{
  "hidden_size": 128,
  "norm": "rmsnorm",
  "norm_place": "pre",
  "tie_word_embeddings": false,
  "init": "uniform",
  "init_std_up": 0.0459,
  "lr_head": 0.00715,
  "max_grad_norm": 1.0,
  "decay_fraction": 0.858,
  "decay_shape": "linear",
  "batch_tokens": 16384,
  "max_seq_len": 1024
}
Each number is 500 + 40 x the weight over the matrix's rms, rounded and kept within 0 to 999. Layers, rows and columns count from 0. Numbers have three digits each.

# q: layer 6 attention query, 128x128, rms 0.108, rows 46-66, columns 0-127
# k: layer 6 attention key, 128x128, rms 0.115, rows 46-65, columns 0-127
# v: layer 6 attention value, 128x128, rms 0.206, rows 32-63, columns 0-127
# o: layer 6 attention output (transposed), 128x128, rms 0.182, rows 32-63, columns 0-127
q46:500489482529427477456464497499544518452527461456481542478544487433471489608503577527552576565497487588487440578563539531541518490509549544448503644525404495553498487431503514558540513404538520495569483504555454505462464527504493394496432498580495533548453426526484495463536542498500547456441486498517461491518528469461509447505523449503429498536491471429477469518545545377419468401458
k46:472434515556512506435443383503527526562532477587520495493537531515458441445552570511446472487437417456568466485517575562490528535407513530462474583500474565591501517503448477530482450488450513562576472514530506395445472540505467400521516571642517559565526461449462564496493507533458533536515522437455523506500419451498543427469542464555512475518519519459463446510535503453462547514559
q47:561471538476502512506467567568482494533534554529453444549453501534438447482489569490548509505508553452486393579462481480497514503569578465451508460532566542541578429490504525500492491611490592524486506613495488508547468516519512464587451546502404520514518487477471507519582508444491487542491504443426365421509488411481495542523526530488575416567485452379570508479468576523608465450487
k47:485534541448494464522474483547484551513513499568528395530502536501491416502392493523547514485443458506517434578539526467446552507549518462582464488601623508503597518501569428516582428520492527552419531534539529492589543431502374521505508511491458417445452514510449540471496495528476566441465430544456521510449515439528482503539518468491606479534415605470436447529473466424510475468526
q48:503505485516500519502466472492509507494525526504508505513556520516487529485491490441511505467477488524499486463485468544490456499483498520472510490461515470484470482509552501479505487512529513522498444520438506469470487479477535473509499501454463506515480540488485524516531517543522522470496436468482531496457572511527474509544511483525528521476501435488468470516480548526530433467518
k48:529522478512489478505525528534517459447493465529488499479465484470455527488479541514525489526458535441474512546533476514513528532490519502509478528503472496534533490471485506520520485537462497504488517521533500481504532514526552506456547488544465492547548474503460458572508498490502465524484523517460450546567482445502505495490493601455479481516490544544566458484517454487483561482458
q49:557519509469526495506505495531491527498475469470480514472516478521527488521498460518469521506517491484492518516500484494481541506457526477545500461501521528526469492495449475517483480510503484505459549463511488498502517494524492522473539482554507515548556470462529509462475489467482513512534511494511475499526453473496488433496508548502525481540513574544511504517493457483497469494520
k49:494558499492440455526460518504532439512552515513490443490499526529464520555513539465514498519516515498538497460509472502529511469472494538516488530490512494516516509551504532494467475477460483510543511506536543514478506502515477536508503529515490457473515487542512554490487527466422465455521478529527550472529482495497516506558483476539477526484465474482536525506497477520495550563500
q50:529492468550499467518481480521454463495444522533490475509502497500459522447495508546483492506493492507533512499459507519506488481485461495489547516502487501507492500503527531505528478479497479482467524510495520491547491509504489506472504508459463486476470510523517530453523517523485500476446482513503554470534521524513495508506429512482460528487476499523520496483558521531508504534519
k50:508497492457478484499498487535572429500517486544502497482527534535453491509467473492513546510529478542528477472483491531495518511491506472490457539496470511461488529429565492454480541503473508541492526513535469523492500485531523492530545482524494472491473496492530542548481504517477492468496440549471499510483484487505519519502531541493513574585516443532558509510531502507471540520526
q51:506492466571431545498518481456479434512516496483543499576517535544489516504482474494504469468495443494474503538504540521532473505515487480436475515486496472438506499556496530483455435467480503446521434532440536513430465488485546494539472529497519470479519502484486492496477474527491518506484517483507550496503494524530496516468544503553439561475563438516476474486519521527531471447483
k51:471453510552480554512490480509480511482463499537520486451502496499539441504544487454497477512524549538471505481493522482490527500461502531500520482523481468508495513512452529498527475497530513488467466474507516520479545477479507453500513460445484512469517508521514479446496504513511504553501520479445463488527521516526467513457421486461536513522473577512497463527502502506472450517548
q52:497423514542507549475484530485513441524548492458532484594483527536516518514477519499509486477529449443444512529523542478504479516461478484493483455556545483515524507512510450431480514495508561499492441532475507512535470518498414458516529529537497468490468485477433528498478512493524554518476462460562493529465528529517498561491527529526483503502524500520429440520510521517501498487467
k52:493452525498502477497551527484481445478438472467505472476511523531439544470539470493504488556491520499465531517475525584530509487507488545440519510404483455528459519511553552467528513484465521497472523470491503516531510454541505527513520536452491472528509525486537389532534457526493488450519528542444491529487516477525446545470457511455500524495524514540532486461493562477506493422534
q53:443488527491512506523491527560510520462487425500501504486492471493466516512534451498496440483454479531555511466499521476535522518519509561527555464512471509504474479502484502509487536482480472543431489501489511422455528544531501483533411456499554499494458464464482483522495555455486487494504520511457573444489496483471549510486426562436579489566467626570576526482446474542562498510561
k53:492550480481459479517485466474535511487509576509500506518480490477511471514425516516484487496495494487494538504467471521489488491472506515528479478527531513456476483485520525484504485450519491522494533498530506525514509500501497522471488548523481528474512467554488504454518512471469464496500485503524522465486551544478579423515569499513503475445491448506506502463493495453494552564485
q54:460491517546542479516537600521455522496487529518524512547497580469537491548547542566532513473490507460525524492513478452535471523491494511514511482540502485483475514463528485508525544489490526519457477507475490486510572483498464526458500492537509495573426440509481505482426493552506512484464522500498516551455518499516530528533441457507506520552497567467499475488484521476538558456453
k54:530482513469481492521496469536460521471450521532485478436453479490460476464498463526503563510459472555525483511545509555457513471537553505537473504442462569525499470492413544550479496449442552482529541485454487478475489511497517469525476549421492558453496527508558517494539509467492547476487568552482467461475526425427475504482530546463506499469537480524509518537470476510536466498478
q55:504492508507505518473411551486543399563553434477507500583488548430535463520425475479542465501504450469517552553501530461472510514478541511465483515494560511488551551505485497422432451479507468471522467528465528525559433503520481499559493525545498431520505510541495514509498446509527466502498471550563436521532568492518476615512541454550507560455486483561395480534537439528545480527449
k55:458483543489477533478559449560483448441470441500448536464500479584439531472511456472499559528520485490495500539479499474504542474516562506411488492452486491507459514475589532490560463494490565513422529436545589537492503455586483489467592443497453524498497470511502482511518437534506472473462541569508464515464515493504456474455490499511513534535559499474485504525508521489451546443528
q56:566479497499545545457511548423523538463516561420505479484525564500503516473487552505450541474533534459448505477504505555535566434467531590467527472575515426529543515535456467500510587585599541504482551562474487473526484430414477468411551554520469474469509523506511550474504508518492565536484536554476462512541476548568437473393516435557443415498500490463494532508556464511464549463525
k56:553484453520508476471560436559475449465526498480410519509528456534533523498557544491480506521430504490535504460498513482442586560478508529526465542463585417520481460480516552495529528516504573473518518526475540423471495441473462508532528540473484535478550504458511568463535515484414514479488481529481439558431486456492443574522449515553534494460486517477486515529458547492501472552464
q57:462499539493415520486465545483541564464515416530497537527499537516475547498469409504479518488519512559461562533567507539550497559506559473437518468478472600501585524504480515509470495414493456481540492520488509526474468510499444495497499491501534496460489490533533479512502516476500504491517460516419554488538525513521494505477495487535469501489526538506456464537486532462480484481525
k57:493438525453474531516419582550506546418443495560522523462535467528468464482475477482467541551488493547451505524489535521552490462533459457447457454534439611552531560538467578501500446476452430489458513447481523531566512533542389454512528520458567541419546520577457461570554446453512541527552488529377540506498517587477475472533470549467444594489487487513502416527544499528482529428548
q58:449566525543465436524499480548512450471571438519521447509461472600494538569498387520490446444452452621507450540477473551527550531515493550511469400475449535546590555577448451505524473424472512577483460453481558543418490519574473555494472524493560469507511463509529480470479498417452542545468507509534537538507491374547496547511481534485512492600523613499473540461491499485486501480542
k58:415536467525495547500498484547457454489548383501447572522464520371501491551496439477516468378566524523486483502462595487554564481448516555524534522466480556540572542462419483456518520511416510516509471520496508544434420458455455545492525482437549485566429456538476432420470484478513377480553483460534569581494561523530635466523462440564511503521578584497471433429489528528532516444502
q59:569564515572519521470453463527503546515525488459547495516477405456559474444537475506458536476556541461583414477501467476529575581538500541477442484479633569431525503566489525468511514415586465432521511434527473516482493565493484472495540484531459541585491511498456581457507520541518515505597463556545463457477525516475558490561507578573470422603536509492515585524459430445503480603478
k59:495530465459496481460429521474581479475498486462470454424542421493522487445440405472386587453556516510505452396491494522525548578502428440416484462499537522493495480552426511460462522504629524479520518413517478431412462451437493481498586451486484495523481490560522544519555469555478575480510486537513522482449517559565616495534514503577429428535564480484503530429477436479465484494511
q60:460533504565479477537426551468520601446472410465546500422505554430475575557457528537413603516477529531504527509505554496536530524486498517411467502511444547506516506457516477508547534430500431505511491368485572549524531429572470442444496552465509531476511471584505470368523530597479502449561610553474492468442520521474599512485463474554384526516502487464603558474511509545560601519544
k60:421518506508441535497488555497535602524482445504642576465513401457526594482519536429471631576529567463531488496581514549491530472492527456373527491486452466550499524490489552505429504495561429450537515470479485504562513427557534477427460464497499506411501486431462492469520577604480526488488539559472569448450474563482491571494436439544473558472518473477527508567493561444487518556547
q61:489482511445435516486426447538455498490556559444526467461542429489475447514484441444509508485550429469617424456448459530538526421454426541539521490492518470501398545580483524396503558508432447470437492297506519497488504500469584543525527555424487539548517488480413546553470488552488478464485446497565549482525503549507576550534514553502526535653451521456519457359513370456455490384596
k61:546498535484533579475478442466488448448602511434490477446549501539526489488488546513488550492577542533406432478596508497495566459451490550495619542520514467519387533605444533511481569565453405531521503451494473532403546464440534469530439488359472525611592538505454491584436483559438573446541540417504446464517550598519527577504461474514552504538440527502537505459508443522457448381501
q62:569455519519473484476449522467458455503417587586526542440471520530512564510518391486383593567460411511528538432513472514498534582494568533475401456511547541550509464515517632492625482458503460396533589550617498471492492509448561471492536475559483577486477516570499555465506506532505440527499543566567541545471488508481530477495453573551486449448507483507514576486486508552481540587482
k62:571471504538533513511434433448453404499481543463466557470442486469479557461510413520441587520434414496563563466461491499462561602559495525484445529520510493521463529502530557479547489496552518411515588517549480488525510574480513499436469503564467531392495495547515482463486456437559475505430526499459543473539541474502477486433466643540458486515512445473453573529525454401408459528562
q63:479479533519611526446522436396451563517493536427472517429519628431483574529553512508445506478430431520549481442510557545545638515529555452552508519472498438467504482544510581408496549386430514485495450417501541448487555450490547455540518516531471490532560563555550574525468485523529617511532503503442505438490500503473463623544531541438474414489529421493578487424575443534498466469431
k63:548505564461508559553387459483548578540550422476475557538556555430424551454548528523480514469548560515523488538489511481564529491481508517536571499561500542496489465429478524417447571431455551428490454425485515431557446494557511466532566519467482379499520545513553546470496537501503559499523484571407501447475546447503435573500521550456515414487559465450560504483524403520455527421547
v32:523439503485519492463555496483501478542486521485470497497498453498422535528465505546531473496497499507485548560503538477462491484431487549487474510553486502466469520471470565520527511547552528514556503443537518489520503481515426495505483545458593522441523470481489473496511493501524533465549538499484514504456575564463495512469500510491516526475495504547516514496437504528523524494497
o32:498505513553486483530488475469477580510477568564522490523478498466468499449532488476513511476457513481455460465499479549464517512454515521417473479500436494524503471504533549506452418547508496507521496453504497509462454472495520511485509491486472526480511517537529496499476485475530539559491466509472453484498475476502475451453476496527434534432517502550492489483492567560507474532465
v33:574438523458459519525489520460540470524492463470530556463503502476513521451508458474457425498487554456486507489523484513513503490490460488493531486481431481544476416510449445533501490531549502463495543489490486469500460521491462477510520480471537485536516544485492471454497494515446495538505459496510507544491470553487478481457541495519487502455458512568521493440528502520512490507519
o33:503487504544527509510544536524444476530419453547472501522503547543487512507466500486503525508499448477518507464472477489508539544591510466471465502500515539525467494486516480541491519500459510484461530450473453500496532507461525489411482482540530518470451506570530454503477495469560451487478532553577466499485474541538522500477493538464480501485487449449538502451498513520479561524456
v34:503468475504470548539486462519519450521484557501550493509499471514520480477502560518497488494544536491482511486481521538448497426493454468536479516482566538499493483530568494508491524531486468492538517485486472548576511483442542512505495495505461535453466507486453537527532521557497449474521521508469459521470529458447512494513502500510548497473546527546516419506444493494535495502507
o34:494492469461444514532483478480509460472504460480473564506534547524494556500552426522493478496517510521477533491509578472485475553503529484506472483501462579517596538506487456535521527476477509487502490479533541525505483554500497524507532537472506500484471521480580526524484484468512547507492484389463478528487496462491472517495503514523464486501509474517516505493485539507494474493471
v35:474474499503503481552561456524580487468493474474504537537522502524512528513516466540466455491506506464450530505502488466495509516523583520520500539487508488513503482514607534496484592551538432528499535501422538540489450446488466523451553500518498482478508493476504462493461462482470547482536487526519533529473457493513519533477440456449517447505544463452573472492464520489511489504486
o35:466478548476523460596507472477465506451456533499498527500533516508523500534559515446497487493499425485549547531507585583572531536486545571519461535504464516536466487538541501494485501533529452479518490493483476563496523543499521535503481518555494497493470489464500458531508530504507563524465487543449534543492491532479450450493487544492503456438536538550500504478528557511554482482551
v36:508528482491512499481500488511530564458522418493446551547542544528494542497527563453494503559590524539482561546504468459474466504497458563539474519500524517511491448482492552476427528489505469482535544501488461497494499483465523511578496458484536521491501457458484532546513533470486488546511578464480483481464536551509491491513446456474517499533534521493550486441477493476399471477448
o36:543519502511487501521543409521513477478461550502491479456503512518497473436533507506531496481499529516516519437530487450480542495469533436466501503491606512413460475448477461511494512521567540501398487485493512530451446486497429503555508493543491494519507490473543550491498519514557469496391489529415541526474465519517431498519527494447513479464496514543495529525498466488479512501506
v37:465513514472504525489499523535477483467508549513505531489557490495467458478477469509526508455514524472481462525527483499494483499516566522486464494550480473476452483481496496543479476505559568483451463499466495538512476486428491496511493500498504514524528483444468516504457502517471503538489426507489566475533486590537491518465513498506499426512544493566546496558520530444474477490494
o37:540473526475480498503528470476512512518529462431511458515479536510512496499478494476464473504485470511504515533519478477529499463505488538461479478496483526517468493467463443524569518521546511509461525473441469469486517490511416514499513482518477469475498455492504501509485512488472503507499466587532470503491545504494485453534449516474486469549485537503478513478485497520470551531519
v38:499495487480493449504480534516491441444471435503581511502526528525482481567459524541471471497521447497520503445513529524551480506505483473577487524531471532506473539465487458501473538518487515483478494464506563495521491520473481498461478509485504551512487533605530522533512500523536454472502485496494552538461471491479492506494560518463451511499586491462480460508558560520505510513487
o38:538519430502485525501432527484488489549506433494546541531515532526517481495518537499477522498487472477535497480513497529451489475509509564459493532522493455524524480430523517431518510476450527498511491504505500515533573507574558501501534473523475515488476441461518516456487537493451520516500549527510503472471451497494481512527489478524472525490447461503587464511563506533555537483511
v39:492502532527507527506512508464406487509467433540494468519488512441520435470472472491499475474450532482465462537521539475519518486508489492495429512492504501501487478546530465546496444476476457530526478484560485503475511529464512557514462517468513498505511527521477505494564543481528537515466464522577550522493493493492503514583494486477537504522537457531540479501501478470482574418480
o39:519452505477525517510443472499487517507525492465546515475525537475504522555479483493507516528473512460437503448497494450500495486534519536487522489534489444496530500503523540512494496527508521479512462529512466475541489528436516514477497509499501500488588455470517475548547499507507436488467503414541443480508486544479531469489457477482504554477513518483463523465516475502462548504482
v40:467450500476533545515479533523510464532489459534502454459532499535498507532551512518481508499560513489494475522427457536502527529490467481503502487487525469471506481491458525474509486495478495510485525535481548528555450521509441507574500481476442520483517517501547497525508553467479491506493598483544533511497448519484511528467498483513426468453494491515542459435517473469486466479504
o40:500487471492501498531491428522484518473466473573435503444468537535501487510462470516516502511490485502481487506522492473439542462480484458487474519472500518515470522495479465502596488498493505513508523517520550516494521533529516476502499465519499499502498585484466486561528519478541487537479516583499544539505461498480506512511463452517446555504514477508530492557509488545418516493528
v41:483470544530495483504542488480387457571506579558486499495489541545521512476503475523493519528536532486587536501491518507496495581485494472506541466534498525534457513462457440509495443509524509458472471536495500503443500457452468504479463503504474497510522531508421529471497521488530512487535530451496460457546490535479506539498493494550492503561463525496522433472575535535493507525497
o41:501504478459558497485492552465509539542514523518426461482447534506535471471483488528463511530477513506496487532513502491464567530493466490516519539560547510447531464547490473450516530477518517493515467558489460472509521521448492541543532506521423505524498545479519503508474465461486473562514520556528455461465490481515485518482505566486530500535423464474465486528474487469478493514480
v42:519471537443477458497542487475492507521506478540492512505501464548493462467546514485460525455489487514500524462554457493487527499478552501530490476478548470500414499451517528497527443508503458531495547546489497573531482476483498490493519430521512483552508470534514525548514479473518504461493515481456489471465459493485543472493445527538480539519494477551508482465491477457459466485477
o42:523516517485533524514495480503500498504458512492499498501494517528498524552532507549548508468468485516488522496537495493523491564484512493534490526499541510455543503482536437515538520536558508498527491538539523550450492480497468484529442512432534494507529524443516464489547512462457516554509470572518521430504476512446524443470484528502503503464489447522507484525517500519460533483449
v43:481520522496483556489486473511559536457511554500452469486499535558548481506563536529528473486539500551484438497491513502523518508524520545524512519510472484523526453471510540508494499505555471468529500522482471513538484467527504571484484530520522518519493519508501476475492514516490534513457504511516454458487495460466483512555431513565517469544476464477494440514467556492489488486510
o43:529482518514494519478486477504491545512508506456456405497531428527540539518469488479473525527501510487475489536499559466513481526505531456495452555539465527502465534548488475509494517489478473522498518497485528474506482502463465506495468497533483492513490520437534467537513460526487512480500444450495535549488522498495480493523554481534515477512516560479517471518482499459492477438469
v44:446486491520528565478464426510538493495527531509492467502498450503472501486498495576529459494581552547444538476519531492524480552530562451484473475498539530499446542526518480472461519526524491477472507502512519485481541492420502504539576426510538497521481508559513474605508514507465471471519485486512537501495494500503459482429483498424433503471469485506536500503488470490566537523562
o44:521538536507555493518498482447514498506517495520433477503497537563455527519499508521471538539498524544503500514491471485555578461459475534534496458479534546484575538516509508519520526475467501509460491485522443522471507501509504498480503536480469500531500453521434510528450523505486558532530519567381424546584481486487464495479511511486494487483474509509506483468568508454464528462498
v45:521481487527483508548516475583478549481518436495473539581507518504503556471517531485511542513512418515510444519557479559470520531443526466509489458483497502517506511473430574514470556509517490543496491498491482453507499533475435539515481479556520519513510500521476520447442460458475431514476520507515478458512539507481494468427514506521479504515518542516554493477487525485472458507582
o45:510513510511466503481530492528496489501506573483521486524501482550480519457532532517494434514526515513453575432454474497464546511462446484539525549515551490517447552490457547473499495511505491531516470488496506501478507478483448568493555487552525442540468545514455562500511460524507508491504415530492543507463527534498491486512523498488478439498492414483527485509561522541482468463482
v46:517559518447546481482448543466503536479574512482561509512510474558506477507462473497512440498484524498493513561452561528453551492481507534488466522538509531543479512540475529533470557564531474507525470553476531496535524501511460509468563499563520497500522516509530554490525544496486524545432529534501486470496473512470559500515468536450475481452493479558477480502474522457507529493495
o46:539514485545508508482451466474530532493461476500474532461496469531452464509540468503497495511480457569553500504449592483459525513466493496440511509492511500513504515463442473513534497504521450494565491437494492528515472487515456518514491545500463458438510462520484440476498554488517466489484554538532517535519496526526492394485512514557475531558531489492503541456524519431492500467500
v47:466497461496489458418514477519532518431515468532519482528451427453505551498521500496452530463460515498463535498426443491518519531473504506498535511449479460541461521495510522487464534514496520519482502519521522470510463446492525497519439581486458532513454534544415559519494584497459499534464459501518516476432482524488483456499469471459495503484478467566490538503570524478493539455487
o47:557521510522508422438465397483476503504548509505477508542511529492502441503510617503476518473483481534469493398443534431476497472523557555513469525481541470509446505534450491491498481541517533490499559485510499474465537455507543441575456486535526515510550500479452515548468493426489499506490529457524492491556495510455449494548534545517519477493540510490477518515524505466574576535453
v48:545491540484424493496440506515476493495524553501504448462483512511502489482533492501502486540487516499507479512459549493526499451494488548483506574515545476507540537483485430462522504490503483516461505511494532502474450532490544515514456444513492448495495505527490492511519472507530480484517532509542550427467511512447479530463472466510487553514466505472461539481477555483536564466515
o48:455485563498463461507447486529454505512558455516457491466485448524450520507488486467457529509508472479554462537466435503455548474545511531537530525499481489520523511564479478498479501510439497513584465545500528462441465513528470513460442505471476497523532530452498515484494465474509524511489543472468471451494435471499529483512485487473547543554519508488507488489501485483498450489464
v49:481509465481521527504525517503552469505505453531486490465517494505462541492491514537476469491523491507497500496531479470479430522520455485548487473506532517532489524522473543487474516514517457469462473503502546436487482447547512498463494484494487544403505543464481470470527470479497538464507454520496515466511534486556536515500498495507479492481497488559522528499450494502440530486470
o49:514491507454477504523512481462487460517472520533491574548490473447524534481479511502493514448542470481534449482498475489571431453478496488520466490535493511493495530462524507496435468495515537470472522480510473486546507504509485538494541494533480522478505512496514491516484445496545546514500489531524514551535520559494511445461583528497452558502491529517508493526491454468475466538508
v50:499481513483475531496463493436456520556490517458519500438487488484511478473529521480497495525451502551518512518478523546498533517547439462495470450474505522496499472487504517524434449539495452526455492458525459525538466452508471533473482470554490492541487536517499513549502508491517498457523539500502546555486517431489554484496515481483486496519513490508514540504541526565553483512536
o50:503491554540494514510496486496503562511515519499535550523492494517490498519514486475489493520484489437517445475488527480537510499536513469498541490537489544482569530500504475505529495564533509507526495485518500518514564485482497506485545516427504490483542548474501523488478538487521475495550483482493512551548449497486529557504490535464506508534501446489460466473499473546543480476507
v51:481506519469486486485494503524475513486495507524486527519487508471553461521504551548504506524491508498468532546487487472526455480459474464466506466463466509524505456492466597523481508531500500522461542523499469444471520546519416430518453500443510525512461462497513531449485429502461508469511529491523495502460439490550493495509461487473567459460490456476499468525470479462497503540519
o51:503509504490474454443514445490489490531451521445531464483460514483504515497510477467521467497525485475503538512560503504517501523529452490458479519476491458466443517515516475435535521487504497490463464514513490469496434442528536492508519474614464489493526548526452520465527538504539496478515538471457529498474487546528530536491542511536452445482521515487495532478518519488532509591488
v52:553500522475474482478546530441521514454490484503512455536535471433504450502504566557499540503455565508498465501523524500448445511522499525561532501565476474531472511509499513576505472484489534529505488566513497545468454506468483460536526498495504478513591499543490497492467491482493473587503486503496488471472461522489472485517505545545444493495544510477545444520523512459487486515492
o52:514518484490531534508517491460507519529471440476518479465476524536486525526507530528465500464484542516483522523477494525506490544490518540484467485504535417497519507447496451470488489421547479492460591525510465454527493520545427425484494493518472509548506490522482480472519520514453488491460483484583533506380458501542477476504456543499489499521528471441499524501523565452454500519520
v53:509454502525470451476432536485490473547445554478432503524505495553450472448495470555544496579503426498444482496501485579525474475561515517509571410508496510478526500508512551482470549501464532515541518567521522484522512499479477534541528474482526492489469464510545446479528495528474554479518551519475449503511510500523520489478486438511485464486522505495515518475524424532471475489453
o53:503495527452470527535476541524550504471470565549519553505458483486544526458500479459519515506457565571455534549575458520484540512492450469507493514476508518509460576516513508470514505486428423527472559448452527564506505516476465524474480507467514531478582519481529512513555489525530518513509484567479525546462516481528484509514460472535479514501552493484533483480503501468530470565508
v54:493517518496528473439485515512491458495546468452467486462464505551478496564518468483457486514486546513503484502555448499479460507559514480499479514483523462526540535504479526517484501535507522465536517489485532581501502543547500557526516524484505509504471508551468512513501444496444493541584515534539526510461529460500491486494473499453545459511466486443503491504550523508572455430562
o54:492505466504497489531521503543491472496534482492471483485485456460505464505501521484485553490464447495451458542534497483518554529541519534469484531523488493540526502553526550525565483507497479546446538524539627482498504468476488531490512489536500480508492546544434496515500453497509518475484508504475511524493434478486483477411546498487501494504490482461480517471480490505570528478560
v55:550510512502467498532557465465477557489495512494461506485505492506487512522447505504485515506507495481514476491474553577477440549548500539537492453455560550493475517412486533470502553494463481450511535497475543479509509497500465464512442500473478449570496517475488507489517472475508512562484517544465542514510445536599536527508505439540518510455450546481484459540508482504504479489458
o55:482504455502573461521451572506497526510512503515488499523479495518499516502502482480486529486507496523457515510510493533526520524543521427509516522518500468456471516429496484510492511422532489527531532505477511549528466492568500519544512454499547469481481472513534477533473523491525509545472473520446511496505519550535520473522512515452473483536509454460486500525520465494512496562498
v56:515530515473481554462488466526463568483463450489443482510446532430510463486477472542514502498451495546513512518464530512515530541452490495460500529519472512474453498524507434511494450522503462434533488536482493496502590491432539521532477493487475468496517523467483453487492506461547458436525471485469450477486479511463506526487514576559497473521485470508526518505510543507519562502498
o56:514570480457555429502493540497553536494504552503555476472464473552485479567477468495502541522518582472517498459519482472505502508487484509476563439537498501506507511522511512538454514508511513497528437499508438472456537533447510494513492591517489488517469492496491515530479500481435512499509476435541465505439476489445469504502510536549531498496480514462557498489522470465470498492476
v57:501469543504473496494549520526491519481501481386525552447492457554473496502466466484518492542507500531455512528477486493493488526447454523456531500493469518504520474474497554520525513474487503517513465526421507605468508482486509479490537499487480510498526519519499530499491516463511496491464549483518459512461495485502516499515555523511464505497500535479511499480489541458481488468488
o57:553534470548488501479476489518498522486484481494485470456474477533526522479501471540539515556498498500555481496478526538476525512533534518487522515514495491494491523526562565519529523472526495434491526502551553483486541540501469449538519458507544466468449500502514544486494525524514519502492507532521548478506480552504448528518478547516463527474538468522466517455501501528529474503546
v58:525475518493529527472473503525486523484525487509546488524486473467574477537562469453518525530529483579509492494551495496548567489478523521522525499458458517524499520453520501486470537512423516478486427482538529559495515483522475454508554443475529501435462510500456516492572486483507523549475514504550460543444481463483524533545495490501509485527440585491477521557491443464479510512542
o58:523513482468427490448479466562507508509519540507530498495561433488512466517484537542441515531581527557480513485523570548514521518522471483448557496453464537480514554485461512517469429452474501469491503521508573505497499499490531532522490539529488468482468493490517518443533476462435452498477501507468475469534483540544521563522515456483531530465503475456463453468521477511488520479531
v59:486448517470457503528442500491470526468503498480451474497483545496508489595542527477528512509502510556507513494515514482497473504478518536526526441457544516475463484481564476445526515449449519457484518497469517486498547515512469496529450549493547502494462515587504467516450507553490457489464466510520546534466542493503548510536485552532441553536482459527507543499527469534491490528513
o59:492501489480478506539510465514516505487556553459552515589532517540518450514477488533525535504477563524483506501490428558547491477523492513477503515548442508453522541528488524504457533506482469476558520535523554491475473479473527433477493480501497543559482514472534498460497563494510564466472549536506470542513517465505485519543544493495521488531479476475506479490507443478443517462498
v60:492461484479537509454490484545461503503499472511500476495448505460488548468497485552455459518506560487559526473489492489511531465561513460504549539497551505487544487453479498475505482474455505545490496468495535471474474522511451522466482485545541503453490515510461492482570539550519500502509515509502561523485513476509511505479489485516488516469447484537481505539487503477544542553498
o60:511524555551548469541469492533507454505510559572460521511507567475478502480499534500477547510562512482478438504463505516481516478496523513486486469453477568532583508519486482487505472488444517503513478505537534472530463534512514543481480504519482505485556477475488547478526499502501492486519504492485521470520534501528578504474513530520480510502476478485505500537494499527489546496526
v61:521473542475410504465454518515527484538429513545479472533484525519495511516498494554516516462520481490528485516516488551475549565474558426532501494519487515551492536498489563514524440490490446538429505484519523543529469541555506479530472527465508490513491539477456513551485475534476530515511479534539514527517561441518528484478495554477515491510483495516484496477506529491404466530496
o61:498504447477505468537498495436492509485539590526474522472534481504511541469519575522496494493481469475453525528499496458547506511530502484503492525536549530488498536526461501442529512522467502496482521510497539481528498423523535529483480467549458529518508511544541507494443465494450471543540507522549510503527448492443592496493497511537481510534523467494506480478489535538400427507486
v62:555485471453481486458524506521501471534498501563460564522506535561500530532525492532509510545505473520518478476506443498524537499496507482548463475478515527516563593503487510483460489468449548506552485493521442467447525492546517466489456502514464532536520483507510511533474533502534510510493495531460484579526505555506505571500537547539553522591518494550496527516428464472455504519537
o62:489509503465533495497471563502463482508488537498509538514462461499501511520541482584528525463524492518460582466544510520559469473456468496488581477462488496455439488543466522491516502501469489461461550478447573457509465447505530543496555442474419470498525546519507545460485468508496455544560492538537487500517494476517522490507506477505550504475490532511478535545471438546520467455443
v63:515522509506462483499505525543481550519535443472531506519492490502532475539505570511460530540471466501492469584507486472471481450530516507526548530523537572480478470544504524418511471504514472496537494542526497479475522526447481547459525503477478465510490520466449498518496473474475571520465505521526509511502501498427473518485511463534534485497521468501485485454491507480488502431443
o63:508508482458529522513443494554548452537483556466506495450521481507502464506472476469498490477480453489460518551486535496509533521486556446533443517538542450522478535489533494497485453554517476487540437494464544484470506457494455507448495504557515480535533481539452514460491475527509505528430540409529517520492474477520488521481493495505463510478552504559494518479490430487508472505483
q64:489501504507490525508510517495473474494484532477537519526497536484508498492495519484518496490494482496499498508502509498486489508506501499482489501522487500475507507497491484485502488507503484486506490519490505501529490508493520484499501485501511486461507531513501501478496501501502509486469465495486531522507515526479493502487490474496497504472495513505492475483498488520500497521503
k64:518490498504503485508486486481505538508497481480491481460502482522473500503497503522492504483524512499483507509496462481505503485494496515521498493512481501509490485502491510516493503493493527494479485524512484515474524514502506502499493507502507519512498477489490480526501489491501498501499479500473505518482500505500521500485509551500487484492506511477498528495500526494513501504496
q65:494491522513515509508497510494500482504469543498524504506527524484509490489468526483537498502501479480494499498503510529489517501505494508505490492523494508504488502516526517483498481494499504494507478520497499520519459504474542467508492515489515483481510513514513509495473492494516497511480468487515518504513507513476507521488473492508485495483504490509486501502497493531513527515497
k65:493513485499478524504497499518525520493514482492497511503507500528508501494483507525502513508507508499509526516486485508511479517515488517504499489507496514513529494485501488498481490488499501513507494503493510494480530524509516509504525475504532496506502509474504508498504495498503502522487522493490506501505521516504496525505512509502500485500497507479508475523509496504507533505490
q66:505517493458478475502547527518488517499521465526506494500501470504483497512543463517502505498502547500495483494512499516506491496497481503497529528470504521509503492488489526529507516473510497521492494462484515503497514495499464490488521480519509505543494480491479513513510488502464513504512520500533496491456488473514491513534510516515504512486526517500520506504488483492498478462498